python train.py --parallel_block=false --init_std_o=0.0 --init_std_up=0.0228 --warmup_steps=200 --schedule="wsd"
Each number is 128 + 24 x the weight over its row's rms, rounded and kept within 0 to 255. Layers, rows and columns count from 0. The size above them is the row's rms in percent of the matrix's.

# layer 5 MLP down (transposed), 1920x384, rms 0.188, rows 541-576, columns 192-287
size [103 101 101  95 105  95 102  99 113  99  97 111  95  85  94  87  95  87  90 123  87 106 110  90 107 103 101 108  96 110 103  98  99 100  93  91]
[[136  90  96 134 117  79 122 154 142 119 145 155 139 164  60 142 100 130 124  99 132 131 146 118 151 134 137  99 140 136 148 130 139 132 142 140 121 182 122  95 134 101 117 141 130  83 107  95  62 131 122 125 158 123 149 124  99 195  95 128 113 129 119 118 131 139 124 174 115 175 108  97 109 102 119 117  97 127 147 103 135  86 118 155 113 120 112 129 126  85 171 115 112 123  84 169]
 [136 164  99 141 132 117  88 152 115 115 135 114 146  68 117 135 159 108 142 123 136 121 136 129 191 117  93 131 141 151 128 130 130 117 146 128 119 136 131 145 119 139 129  97 113 112 175 130 123  91 152  67 135 160 127 139 120 164 105 125 140 114 160 108 139 116 120 101 156 179 135 130 135 128 134 109 183 119  76 163 107 124 117 132 114 116 166 132 137 157 151 150 110 115 116 133]
 [153 134 138 119 129 128  94 141  83 124 127 134 172 132 129 156 123 141 148 143  98 106 135 148 100 144  72 163 138 126 118 143 102 133 118 135 107 127 170 146 137  98 130 178 147 127  90  81 112 107 120  73 147 106 120  98  96 161 122 137 121 139  97 141 136 173 101  94 153  97 145 105 190 131 130 146 104 116  97 147 102 109 161 123 116 127 121 135 120 134 131 186 138 151 105 113]
 [125 163 142 116 144 124 124 133 166 120 108 137  89 113  98 156 134 149  90 130 183 138 140 111 128 159 118  84 151 129 156 126 104 126 143 133 155 148 143 141  89  99 118 140 117 148 118 119 140 108  90 104 109 135 115 118 125 115  82 152 154 154 111 153 145  89 124 109 140 143  97 131 102 105 122 149  77 105  80 152 111 144  86 143 114 142 139 160 149 127 109 147 115 129 150 146]
 [125 111  95 120 141 147 130 150 123  81 119 133 186 167 111 101 123 116 126 142 110 119 109 117 135 144 160  92 118 117 158 150 163 126 133 121 129 113 130 178 112 137 120 154 127  75 146 142 154 122 139 144 165 161 116 120  99 112 103 101  80 138 165  89 135 135 139 141 155 122 127 113 105 105 137 157 169 149 132  91 114 122 140 137 131 147 135 134 121 164 116  94 130 126 103  98]
 [135  98 109  94 149 141 171 130 123 137 106 157 188 124 115 116 122 112 106 108 157 138  96 172 129 160 157 100 162 137 148 129 118 157 115 136 104 108 116  74  93 103 105 122  88 124 137 143 142  96 155 102 156 135 159  79  82 138 126 114 121 150 159 136 110 123 111 113 126 139  99 169 143 124 135 122 120 131 111 111 113 135 128 104 124 117 148 138 132 157 114 155 117 164  71 124]
 [133 130 115 116 114 117 124 122 139 146 146 103 151  91  82 133 176 127 148 139 153 114 144 133 140 131 141 119 103 138  90 110 163 133  96 112 147 113 123  86 124 108 107 145 104 118 114 131 131 112 145 132 119 147 112 100 158 162 129 118 130 124 115  85 153 137 150 109 180 122 113 103 158 120 138  95 149 128 130 181 148 140  69 138  97 146 137 135 132 127 106 135 123 157 105 148]
 [ 79 106 145  99 161 156 154 106 117 165  71 114 127 106  95 129 105 118 122 122 121 134 130  95 134 166 139 104 165 117 120  97  93 137  78 177 109 108  91 137 113 164 129 114 125 105 141 139 139 160  92 132 121 132 131 161 130 149 147 142 115 115 140 141 119 142 143 126  87 103 110 165 147 109 150 128 125 145 129 124 154 180 148 115 138 120 144 120 133  79 140  90 106  89 187 127]
 [125  85 137 119 162 126 133 105 168  95 138 152 159 102 145 148  99  97 102  84 133 152 119 166 135 133 128 104 100 154 146 119  87 144 179 132  99 142 114 116 136 123 136 131 114 109 134 128 133 139 155 128 118 158 126 189 119 141 161 109  93 128 165 188 150  67 134 105 107 125 169 114 119 140 130 124 132 139 115  97 124 109 147 130 130 149  89 100 103 126 176 133 133 123 114 131]
 [ 85 166 137 129  99  97 150 140 124 108 133 156 120 153  83 119 109 128  95 142 115 191 130 136 158  97 144 134 137 119 102 124 102 113 174 138 117 116 124 167 126 114 115 135 116 123 160 147 144 123  79 152 126  87 156 151 161 114 131 149 169 157 162 171 148 163 180 156 169 143 121  91 183 134 157 142  66 110 135 118 142 131 143 100 165 172 150  91 142  88 131 123  56 136 124 156]
 [147 133 179 108 139 191 130 180 124 140 117 135 142  99 151 168 137 132 148  95 140 131 118 194 147 122 111 121 135 186 156 131 136 120 165 176  87 141 140 161  68  89  77 113 123  98 119 136 104 182 135 108 132 107 139 132 164 113 137  98 107 123 108 109 104 145  89 124 146 141 137  86 104 143 116 129  86 144 128 159 139 152 103 149 149 157  99 116 124 123 111 115 119 119 114 175]
 [115 159 141 112 145 143 142  88 132  86 140 147 132 124 118  94 131 134 164 121  68 138  92 114 150 118 128 154 141 134 115 161 127 119 125 130 111 161 145 110  88 150  87 176 109 112 123 135 139 153 140 134 197 133 156 117 157 115 110 133 179  91 112 161 115 116 158 141 159 102 126 119 123 122 140 126 122 102 107 150 139 132 148 160 145  86 143 122 143 170 157 102 108 138  61 123]
 [145  99  88 143 146 131 101 147 146  90 112 118 166 117 103 138 125 123 156 145 131 139 114 121 142 112 125 174 117 141 145  65 128 123  97  97  96  94 119 106 119 143 102 111  97 109 125 115 145 169 123 149 105 110 110  97 129 146 136  89 120 157 117  99 129 131 142 126 192 116 123 108  95 138 164  88  65 131 152 134 140 140 117 123 116 134 116 164  78 105 116 164 116 130 116  93]
 [126 110 124 105 145 147 144 117 136 142 175  65 170 130  67 104 124 124 169 129  94 129 146 131  86 110  99 118 120 123 169 181 144  70 127 152 103 108 153 131 103 147  94 129 179 136 154 127  93 124 123 134 102  92 109  97 156 163 116 199 115 127 166 125 120 158 102 162 115 113 113 132 119 141 128 112 149 157 173 104 120 122  93 156 176 121  90 105 132 150 151 162 126 114 115 136]
 [140 137 121 126 139 169 123 141 135 122 174 166 107  86 138 131 124 126 164 131 140 115 128 134 116 115 104 135 110 143 162 195 123 131 147 159 113 161  99 147 126 120 140 123 127 126  92 121  95 128 130 156 127 123 160 169 122  94 120 123 108 120 155 102 152 142 103 108 117 138 112 166 102 134 120 129 110 104 128 135 129 143 116 127 123 122 119 133 110 136 152 134  85  80  84 182]
 [145 136 126 174 139 103 134 104 136  88 207 100 133  77 112 126 147 116 140 122 116 108 124 155 110  97 121 158  83  76 131  93 148 146 142 130  79 158 144 131 136 131 167 132 118 129 155 159 113 102 145 130 105 136 127 119 135 123 131 130 169 148 139 177 115 189 113 121 186 136 133 156 123 129 125 106 103 163 151 114 155 124 169 127 110 146 150 108 179 153 101 141 107 117 125 148]
 [165 148 147  97 103 135 130 172 151 143 153  96 136 141 128 130 129 152 146 146 127 146 119 114 139 130  90 140  96  77  94 132 141 115 107 119 122 166 112 124 129 140 107 161 123 151  91  92 159 118 115 133  88 171 154 135 152 146 129 155  73 109 169 133 164 112  95 110 122 140 103 130 132 143 125 194 131 152 158 141 133 132 113 187  85  99 128  92 155  89 109 133 130 117 129  89]
 [142 122 161 104 101 114 160 107 148 124  89 171 155  93  84 143 118 114 111  97 114 151  91 156 104 144 134 163 119  89 119 100 119 126  96 127 117 121 130 101 100 152 122 157 156 177 158 132 120 124 113 104  83 127 163 120 113 105 133 163 120 103  99 136 163 114 128 135 144 165 120 162 134  99 126 146 135 140 131 111 116 102 105 129  85 151 140 162 116 175 108 104 139 139 192 158]
 [159 119 120 163 145 120 124 154 128 114 136 131 207 123 167 109 141 117 127  97 116 123 148 111 164 145 125 125 184 116 141 124 127 112 130  68 116 146 161 148 116 121  89 109 124 133 159 116 113 124 145  86 109 132 116 139 138 114 128 147 134 122 131 174 158  92 144 128  95 120  86 125 122 100 157 119 173 113 173 142 124 132 167 124 128 118  99  81 106 134 132 174 103 130 104 133]
 [122 112 117 137 100 122 130 116 153 140 122 116 146 168 140 157 157 111 142  87 118 152 152 153 120 136  91 141 112 139 123 138 113 113 160 137  80 132 126 169 124 139 127 152 111 144 131 127 114 112 133  92 131 133 133 133 140 142  69 121 131 133 173 117 149 117  90 148 111 166 180 170 192 122 126 161  99  72 151 119  99 128 108 144 135 140 111 129  99 128 120 110 150  85 135 158]
 [124 153 129  84 118 111 134 119 127  89 118 117  91  80 117 114 131 138 142 108  90  79 142 135 135 108 143 158 106 105 149 142  93 132 140 175  85 110 109 137 142 109 116 126  95 118 127 121 140 105 144  52 127 143 152 119 132 112 103 146 132 153 151 135 125  83 149 114 104 149 174 140  97 134  62 147 195 144  82 150 112 161 116  95 142 158 144 101 124 137 137 121 119 150  86 111]
 [136 153 168 123 118 130 144 162 133 156 139 164 144 141  73 137 165 137 123 118 143 134 112 130  92 130 121 112 134 149  97 100 118 132 128 123 112 148 131 135 134 130 114 136  83 172 121  88 168 108  77  86 112 124  81 129  69  98 123 100 120 133 129 184 115 139 122 161 157 112 143 105  86 105 139 141 139 126 136 135 131 146  99 122 111 135 102 116 132 101 157 121 152 103 140 153]
 [127 131 140  95 131 116 119 132 156 114 128 141 123 123 145 156 117 170 173 136 144 148 117  72 124 123 110  93 173 152 111 140  93 129 148 139 153 133 163 151 133 125 119 135 120 140 126 127 142 114 156 107 138 148 128 144 136  73 125 122 129 133 126 170 142  85  81 110 179 137 124 115  98 126 172 147  86 122 134 156 137 136 113 126 165 143 180  85 148 146 146  88 116 143 159 141]
 [163 107 128 160 128 152 124 136 175 165  71 112 151 146  94  70 170 151 160 129  98 127 176 139 102 111 137 107 115  83 104  76 113  94 145 143 104 120 136 161 155 128  83 133  93 121  86 120 141 124 115 154 136 135  92 169 125 116 124 115  96 115 108 143 129  78 102 142 107 161  86 127 107  88 119 143 176 104 113 157 138 102  98 115 180 136 133 143 111 151 104  64 123 100  93 147]
 [143 137 113 157  90 113 136  99 115 146 143 122  94  89 133 187 130 114 113 128 111 144 100 125 147 113 167 106 145 171 138 148 130 163 166 143 159 100 110 154 131 154 165 167 117 139 139 121 136 117 115 122 123 111 101 116 102 108 108  80 125 144 130 186 141 152 156 154 148 116 148 113 126 132 127 124 134 119 154  96 116 141 173 139 115 123 129 161 142  97 136 137 222 141  92 152]
 [165 157 140 101 158 180 109 151 167  98 109 155 136 128 131  93  54 138  91 108  83  73 153 121 134 154 123 134 122 113 129 108  98 124 162 152 140 111 153 128 160 148 171  90 146 117 130  87 171 118 136 143 115 146 147 111 117 104 133 119  74 152 123 146 100 150 157 162 151 120 124 150 130 116 154 130 147 115 115 114 201 143 124 107 121 158 125 121 108 137 143 126 142 105 113 114]
 [131 165 121 122 116 112 106 145 124 170 106 167 115 133 124  85 101 171 131 136 121  81 123 123 104 151 125 188 115 158 152  48 133 147 151 143 144 122 103  93 158 117 129 142 112 116  98 141 131 157 104 139 111 141 111  97  98 118 120  87 132 113 141 109 129 110 150 149  96 131 127 113 144 111 164 133 125 139 131 155 185 146 133 152 110 160 130 129  99 162 126 160 106 141  83 133]
 [ 75 133 124 109 152 122 109 145 111 188 111 126 113 135 160 130 101  92 131 133 124 124 130 123 142 124 122  99 113 142 157  89  99 115 144 148 108 129  90 155 147 103 113 110 130 131  83 135 118  85 121 155 143  79 151 160 142 165 146 129 140 163 166 210 172 112 165  97 157 144 185 166 103 118 131 128 158 104 134 177 154 155 148 111 155 160 137 135 104  74  95 127 122 110 137 135]
 [155 147  94 128 135 103 122 153 108 144 173 132 138 150 130 172 122 144 137 128 153 127 112 124 127 150 120  65 109 161 127 146 141 121  94 145 132 140 192 148 153 157 143 157 148 131 102 118 118 149 101 108 108 111 118 172 126  92 117 138 124 126 157 126 142  81 150  96 106 140 159  71 159 157 144 159 144 130 144 102 137 163 110  91 117  91 141 137 125 101 141 126 129 150  86 150]
 [ 95 120 100 112 108  77  98 121 160 160 140 109 124 163 166 116 160 122 149  95 113 141 129 104 103 114 144 131 108 108 111 163 153 182  96 136  85 118 109 116 150 155 140 124 116 100 105 135 131  76 116 109 149 131 130 176 129 133  96 112 137 167 139 113 195 122 145 141 101 145 146  96 142 162 114 165 122 127  97 161 132 134 141 103 116 162 144 136 128 134 127 124 121 140  89 138]
 [114  88  72 113 119 128 132 158 132 133 132 110 135 153 152 140 116 130 123 159 121 161 118 132 122 152 133 161 112 184 166 111 105  71 161 152 115 134 156 174 136 125 138 147  94 126 126 138 130 129 153 154 140 120 151 141 165 159 151 109 134 104 136 112 135  99 118 137 140 111 165 182  91 111 138 121 172 150 112 183 104 164 178 117 111  99 149 119 104 127 144 112  91  84 119 169]
 [163 135 122 125 128 159 138 125 132 132 117  94 113 131 119 130 135 119 157 120 151  99 165 151 115 142 131 126 135 123 122 120 113 147 113 138 135 134 117 173 163 163 128 115 125 125 172 135 133  88 115 119 117 104 117 165  87 111 127  83 113 150 160 150 146 119  95 159 136 139 161 131 138 122 137 112 147  90  93 129 145  91 115  97 161 131 156 157 177 141  88 107 148 124 133 125]
 [107 157 140  94 168  66 126 119 150 149 118 106 107 102 110 125 120 141 119 140 152 160 117 125  98 107 126 156 114 187 133 158 111 190 106 139 110 125 130 184  99 120 132 120 133 149 104  71 109 128 140 127 137 100 116 177 120 113  99 120 121 170 110 100  92 161  66  80 113  75 117 110 114 120 160  93 160 154 148 121 138 118 111 144 132 114 117 180 167 142 129 123 133 144 134 120]
 [123 139 132  94 120 131 156 102 114 131 171 140 150  86 111 112 151 120  80  95 147 147 146 109 109 147 173 149 157 130  89 143 126 167 125 149 124 118 134 136 140  72 100 142 138 116 100 154  75 117 133  92 108 100 145  75 131 119  77 130 154 102 116 127 126 133 119  98 133 117 138 124 107 133 137 144 124 169 115  77 124 120 158 152 111  91 116 132 159 159 107 155 124 107 158 150]
 [124  91 125 127 110 149 131  99 125 141  91 129 169  99 157 148 128 111 190 130 104 105 101 136 137 157 128 107  98 144 130 131 170 115 136 157  92 165  98 127 172 121 130 125 134 136 160  85 133 167 107 100 103 161 136 108 124 142  99  84 131  88 172 174 138 148 121 145 129 109 115 143 137 130  67 106 126 149 136 125 142 169 127 100 105 140 109 122 163 115 158 112 105  89  83 122]
 [155 138 170 110 126 128 164  78 126  67 100 155 147  83 124 170  91 108 118 106 156 121 125 162 125  96 147 165 144 115 115 129 114 130 122 108 123  89 150 175 120  98 171 136 102 101 114  88 119 141 121 126 156 161 133 155 127 133 122 143 162 141 143 132 151 133 103 162 146 190 148 140 130 103 135 104 151 152 143 140 122 150 130 151 165 117 160 147 141 120 106 128 124 143 126 134]]
# layer 5 MLP up, 1920x384, rms 0.179, rows 542-577, columns 192-287
size [105 100 101 102  98  99  97 102 108  92 101  98  92  99  91  90 100  88 129  86  99 106  88 103 107  98  98  97 109 104  98  94  97  88  95 105]
[[135  95 114 143 115 134 110 148 107 100 135 120 152 171 116 113 117 108 101 112 117 125 113 113 132 104 118 162 123 163 136 129 130 103 134 118 123 133 115 128 109 114 157  85 131 147 121 135  89 147 116 111 176 149  98 127 118 127 153 172 110 139 167 141 110 124  79 127 112 138 158 169 134 122 142 156 161 105 165 128 102 141 152 164  99 124 117 147 132 132 112 163 135 109  88 112]
 [139  92 143 110 156 100 126  68 116 126 111 184 132 143 181 180 170 112 112 175 159 124  97 127 142 158 119 144 138 135 132 106 129 105 126 117 119 115 209 143 149 136 130 137 153 170 125 136 149 127 123 165 112  88  90 114 170 135 144 132 129  93 113 119  92 103 124 114 148  79 134 160 148 106 161 120 112 101 112 102 108 170 102 123 126 122  76 118 164 134 100 123 131 118 142 130]
 [121 169 139 125  93 120  88 117 103 105 199 106 157 131 141  91 128  82  91 147 109  82 148 121 115 127 136 142  99 116  89 141 119 124 169  96 139 178 176 136 130  99  98 147 134 132 137 148 115 139  68 132 116 142 104 145 100  95 167  95 167 105 135 177 118 159 156 124 101  97 115 150 112 108 147 101 138 140 114 142 131  96 124 132 162 166 150 158 160 115 123 128 101  98 173 107]
 [148 154 116 154 153 157  95 171 128 115 140 150 118 144  81 123  99 114 141 141 150 128 129 116 120 109 115 116 123 117 138 135 101 140 126 124 132 127  88  97 123 105  93 104 133 123 101 133 124 139 114 132 158 146  86 146  84 160 128 109  89 122  88 102 136 174 105  98 131 151  90 146 140  95 131 141 112 125 110  97 133 155 118 115 148 144 135 140 119 101 134 124 108 137 150 163]
 [130 121 149 119 132 112 158  90 139  87  97 123 130 109 178 158 113 105 134 101 113 118 138 126  90 138 149 115 102 138 137 116 139 190 114 136 148 120  92 151  93 102 122 120 132 103 130 166 141 136  95 131 136 109 110  92 136 104 135 151  85 121 130 142 116  41 103  75 122  98 102 101 165 123 153 128 135 163 117 105  90 128  89 153 114 144 116 139 133  99 131  81 140 142 128 149]
 [136 102 108 159 148 119 150 135 138 118 116  97 106 142 135 139 132 153 129 133 164 138 118 168 145 125 157 125 111 140  91 114 106  87 143 104 129 157 150 112  99 170 153 161 136  61 130 122 110 101 143 124 117 135 123 123  86  98 109 162 121 112 117 121 162 115  86 142 150 130 118 146 114 121 149 121 133 135 106 134 143 115 158 109 127 118 141 111 131 104 107 133 105 160 168 116]
 [127  74 140  97 146  91 134 212 120 151 117 123 140 119 152 114 120 167 121 124 154 146 124 128 134 120 171 130 100 162 105 106 151 137 111 134 130 135 137 115 155 134 107 156 125 128  91 128 141 153 154 133 155 137 122 142 136 192 121  91 136 138 156 118 148 114 101 144 129 131  90 145 148 148 136 156 125 123 118 120 123 119 131 160 124 111 136 100 135 108  79  85 110 146 204 113]
 [ 92 197 140 154 109 114  97 100 125 127 105  87 111 165 102 153 116 180 100 126 144 106  89 156 147  99 128 127 132 142 166 102 139  73  73  62 128 127 125 141 142 140 134  64 162 132 129 128  99 144 108 162  91 148 135  97 129 133 105 161 114 132 135 159 109  97 141 113 116  89  97 136 112 167 163 106 175 131 119  96  80  76 116 104 156 116  97 139 167  80  92  85 104 137 168  89]
 [128 143 137 103 122  79 114 133 159 118 158 108  97 152  86 168  67 127 100 138 170 141 105 126 117 143 136  89 140 166 148 133 130 142 108 114 125 138 122 115  82 142 109 155 111 149 175 186 130 105 150 191 110 105 131 141  96 171 105 141 166 151 153  91 104 112 145 146 142 117 146 119 128  90 164 132  60 152 149 120 131 115 119 117 125 152 101 141 160 130 155 110  82 153 157 133]
 [106 152 132 164 145 172 112 131 123 141 129  91 115 180 101 117 145 108 133 161 118 134 135 153 134 145 101 152 116 121 150 165 143 100 113  86 152 101 121 102 175 112 149 134 125 143 165 121 155 117 114 161 112 102 154 119 135 110 158 162 168 153 124 138 133  96 143 136 172  98 139 127 120 117 147 136 143 144 132 122 122 136 113 146 118 133 116  98 126 136 140  93 122  95 137 126]
 [140 118 120 157 146 116 156 113 119 107 105 163 136 148 141 128 123 143  90 138 141 141 151 103 144 176 102 146 138 119 182 102 139 158 108 134 181 172 130 110 100 121 125 131  93 137 110 117 160 105 145 125  95 167 135 139 120 106  82  95 170  95 109 110 142 115 131 123 156 145  84 109 143 180  85 136 103 120 134 132 145 158 115 139 126  78 143 146  83 155  96 145 126 147 146 119]
 [134 106 125  80 108 149 114 116 131 161 168 161 139 122 172 123 152 146 133 169 120 142 111 173 141 158 111 129 167 190 100 138 134 124 184 145 119 142 109 132 103 104 121  99 142  86 140 151 105 139 145 138 139 103 162 113 149 116 165 149 108 111 190 132 139 140 119 116  77 156 125 174 147 117 129 132 160 126 123  72 111 178 114 137 109  92 172 103 142 170 154 120 136 129 133 111]
 [ 95 124 114 108 135 123 122  92 160 170  78 128 107 141 115 139  98  99 131 133 127 142 151 122 116 134  72 140 166 136  69 106  91 130 161 105 117 160 103 106 105 140 128 138  97 128 146 148 145 135 141 131 144 130 143 180  95 142 145 103 150 151 114 135 155 137 151 116 169 122 168  95 141 167 152 196 103  72  96 126 107 166 174 145 113 141 146 124 147 115 134  84 127 142  64 106]
 [124 146 155 105 128 155 118 151 151 115 135  86 127 123 119  86 110 122 133 111 156 128 186 121 129 152  91 106 149 103 162 112 119 149 123 150 122 132 155 105 102 127 125 137 132 120 166 123 123 142 105 116 124 103 113 124 135 125 108 116 116 150 106 129 169 114 118  77 115 135  91 148 125 121 138 150 121 125 129  93 123 145  81 156 132 116 130  76 131 173 131 156 118  84 205 111]
 [ 90 167 126 128  96 129 119 185 102 179 131 138 131 139 184 132 136 136 107 138 111 133 124 124 158 106 102 130 173 146 112 138 123  93 132 135 108  87 106 130 115 132 153 120 103 124 154 153 106 141 133 136 158 151 125 127 156 127 113 125 146 133 100 122 151 113 124 139 114 132 141 130 162 126 105 105 100 112 111 135 139  87 160 112 135 157 179  95  90 100  99 135 109 129 105 140]
 [ 82 164 162 138 132 130 154 125 130  99 117 152 116 141 180 174 120 125 119 100  89 112 167 163  59 126 111 137 131 133 116 119 133 175 122 136 101 105 104 153  95 149 106 184 129 115 137 112 133 108 126 113 115 149 112 133  96  73 155 121 129  99  96 107 101 110 174  94 159 142 118 116  92 108 161  98 103 106 177 133 112 154 138 129 147 133 138 164 115 156 124 153 106 120 134 150]
 [116 122 151 132 152 117 191 175 117 104 106 154 127 129 116 154 124 126  93 124 166 157 110  99 121 142 136 124 122 194  89 109 127 105 126 137 114 113 153 116 112 156 117 122 151 114  89 156 139 126 153 121 137 120 123 142 176  89 118 115  79 139 132 103 144  84 140 114  92 105 137 130 109 132 161 120 138 124 140 196 135 137 142 128 188 118 127 120 133 125 136 127 134 151 108 108]
 [149 146 157 135 122 166 123 126 128 124  91 157 114 140 129 179  97 141 144 155 110 172  85 138 112 100 150 139 166 169 131 100 160 121 138 165 128 129 136 156  83 166 165  68  98 109 136 137 112 129 106 149  94 137 127  87 129 115 161 162 142 167 146 150 133 155 135 158 158 142 155 122 107 119 161 163  92 169 160  83  88 158 127 112  77 113 135 129 100 103 161  76 130 117 108 146]
 [131 126 120 137 144 140 138 117 123 128 113 133 152 173 144 168 131 122 110 113 134 140 125 138 149 141  97 130  95 135 123 112 106 100 124 133  75  88 124 134 117  91 152 186 138 132 171 124  96 115 168 106 141 131 146 131 131 135 112 131 159 140 173  67 155 110 139 150  78 130 146  92 207 120 150 167 141  93 126 131  95 112 151 143 118 113 115 124 133 100 123 125 141 124 123 130]
 [138 126 139  92 131 117 133 104 140 126  93 134 130 165 128 149 138 155 119  32 154 130 152 137 105 115 115 105  90 166 130 135 117 151 129 130 140 144 110 184 116 143 107 111 136 171 101 106 127 146 132 134 171 117 128  96 115 159 147 128 157 112 111  79 122 140 145 153 120 100 154 147 184 130 129 135  91  65 162 117 132 109 118 162 156 107 163 106  83 166 108 151 193 116 148 122]
 [117 119 123 112 129 155 131 130 125 118 147 132 153 142 104 141 106 162 158 128  94 131 117 158 148 161 127 128 128 119 142 138 145  98 124  92  76 161 150 127 163 146 123 192 131 110 120 146 117 131 142 147 133 115 140 112 153 117 123  81 162  90 133 159 133 108 123 118 141 140 123 138  95 104 166 143 170 107 125 162 101 111 178 100 159 157  95 125 147 138 146 154 183 115 135 176]
 [ 85 126 121 106  98 142 181 130 177 163 124 145  87 105  95 110 117  99 138 121 180 142 119 111 156 148  78 114  80 119 137 127 150 128 130 139 110  99 115 151 139 100 109 127 127 137 126 149 113 126 150 123 149 146 136 139 121 113 136 112 156 148 122 136 101 101 112 153 135 139  94 133 119 143 144 100 143 115 105 131 130 128 150 128 137 125 152 140 137 139 152 103  96 137 141 160]
 [125 119 124 138 138  99 129 115 137 137 142 154 102 135 145 132 138 139 132 174 112 110 164 113 144 188 114 120 108 175 112 114 126 117  88 146 139 148 150 151 101 154 101 147  96 114 102 155  88 131 164 114 133 111 128 120 134 114 130  85 122 103  93 132 117 159 118 107 107 123 141 127 171 123 166 153 129 142 156 122 122 207 121 119 106  93  65 121 136 168 120 122 124 152 178 116]
 [164 196 124 118 130  86  80 107 147  98  94 138 102 110 109 150  93 108 126 131 122 173 121 152 117 138 147 141 112 129 133 134 142 144 137 102 153 116  98 155 124 136  93 131 126 123 131 108 122 113 128 109 145 130 130 140 120 101 118 127 124 100 157 135 136 138 172 142 154 153 145 116 100 132 162 135 152  91 112 131 137 202 157 100 146 135 108 130 155  66 143 179 102 127 134 114]
 [178 135 135 128 133  90 111 147 154 117  90 144 117 120 137 136 123 129 104 103  99 117 146 144  75 140 131 119 124 159 138 106 101 131  95 128 127 187 118 101  94 139 176 109 114  96 148 109 160 140 134 120 125 132 167  91 110 161 135 186 109  95 138 101 125 148 128 124 129  56 110 128 161 115 130 113 162 164 115  74 144 122 157 144 118 134 120 167 153 144 112 149 137 137 116 114]
 [135 117 107 109 110  90 126 148 140  78 134 119 104 143 128 152 128 132 104 120  92 103 174 128 113 139 134 153 111 139 121 104 125 100 126  99 152 160  80 152 114 153 127 124 116 113  80 126 150  88 138 130 173 101 115 131 131 162 126 114 173  72 146 110 139 139 111 140 115 156 168 102 143 128 162 113 144 121 143 156 115 111 157  92 161 145 123 195 141 121 131 148 136 118 148 105]
 [128  99 140 109 108 104 152 136 121 155  96 104 132 112 150  87 160 149  89 159 191  76 153 127  97 124 112 120 164  97 151 123 140 114 137 168 118 110 126 101 160 165 169 132 125 157 116 103 123 175 135 137 144 150 157 120 101  99 108 113 122 178 142 135 124  75 148  89 139 133 134 114 100 109 133 147 160 130 139 151 134 129 129 151 146 121  87 103 101 112 109 103 158 117 164 128]
 [153 123 136 150  93 114 101 166 126  99 122  96  90 165 102 143 125  94 139 132  99 133 104 108 145 146 132 113 127 140  85 156 136  81 128 153 122 105 142 149 180  94  87 118 158 112 114 102 154 102 118 139 148 125  97 153 114  91 111 101 116 134 141  95 102  82 158 110 100 166 148 138  91 117 124 103 143 147 110 103 113 105 129 121 145 141 154 139 123  65 138 173  93 136 143 119]
 [159 107 134 104 121 154 147 168 110 130 144  92 111 165 136 171 112 112 147 107 152 156 125 143 161 109  99  94 143 139  77 140 135 129 124  73  99 133 162 122 107 121  80 133 151  74 131 122  85 105 101 108 135  96 143 131 142 144 104 118 117 109 113 122 134 119 111  90 138 162 140  99 108 162  82 111 120 120 137 139 109 102 148  86 127 116 178 154 103 116 147 174 156 165 119  72]
 [157 122 116 109 104 127 131 166 159 143 155  76 150 149 159 149  88 134 117 100 112 142 149 115  95 138 160 153 126 141 125 121 107 149 132 109 145 168 119 144 149 143  93 112 125 119 163 145 110 123 157 158 136 118 122 114 124 144 139 121  99 108 137 104 108 136 128 156 167 131 133 149 149 164 140 126 116 154 149 132  97 119 109 121 149  70 171 148 132 121 137  95 125 126 134 190]
 [121 127 120 162 149 110  87 115 108  88 140  93 104 156  91 153 112 135 130 119 122 116 139 123 153 152 116 102  86 114  92 126 148  66 141  92 119 141 146 133 142 101 143 126 139 140 139 139 137 109  92 118 136  86 113  93 175 127 153 160 168  88 163 143 122  95 133 115 118 133 135 114  91  85 103  62 144 130 105 159 110 119  83 125 117 154 157  95 119  90 123 126 133 148 128 147]
 [155 151 172 133 143  94 127 113 164 146 100 166 131  88 172 126 121 118 171 155 104 157  94 142 124 139 115 116 137 120  97 145 155 165 136 114 100 165 163 142 155 129 170 133 119  95 158 130 151 122 127 122 134 144  96 134 166 102 125 157 112 144 140  93 162  68 109 132  85 135 104 154 145 143 139 123 149 115 120  91 129 128 158 115 116  78 145 112 102  97 139 134 128 137 144 127]
 [120 132 117 152 117 165 179 114 129 197 131 118 136 107 141 123 151 154 135 127 142 140 124 159  83 106 161  95 149 146 124 112 104 114 141 113  69 152 144 139 122 139  74 123 157 135 121 115 120 144 131 111 100 113 185 101 136 150 122 106 114  99 128 134 141 123 135 157 130 158 111 142 176 130 132  97 116 160 139 138 100 133 133 183  77 135 130 135 130 124  95 130 142 134 148  93]
 [166 160 151 135 133  95 135 111 141 157 112 117 145 139 123 104 130 164 117  98 138 127 135 164 124 150 104 131 118 132 141 125  82 106 156  93 133 166 163 139  93  98 109 172 108 111 130 161 147 139 130 135 210 116 114 147 109 135 120 153 140 123 119 126  65 130 147  99 144 112 168 107 147 104 117 119  91 163 136 120  69 121 127 143 124 108 132 106 111 145  87 110 148 146 124 113]
 [150 142 121 156 127 159 107 151 167 143 139  98 124 133 120 100 177 154 141 112 114 143 140 118  98 123 153 104 131 134 123 101 101 131 120 133  86  98 134 163 108 122 160 168 134 137  98  93 118  91 131 133 149 151 124 129 116 109 134 110 136 103 115 175  98 111 128 123 114 118 113 156 157 116 140 144 115 150 142  95  94 141  98 100 137  87 124 146 141 146 128 152 155 121 149 113]
 [176 143 104 144 113 147 176  57  81 127 125  83  94 110 126 163 114 108 123 154 134 109 146 102 114 101 153 162  93 127 142 174 122 120 122 141  98 115 163 105 128 127 170 100 135 148 129 158 114 142 126 102 177 122 132 110 142 127 124 118 109 119 124 102 134 133 107 138 112 135 143 107 136 164 137 170 111 154 207 187 143  91 131 140 112 139 117 131 126 140 102 119 138 189 182 113]]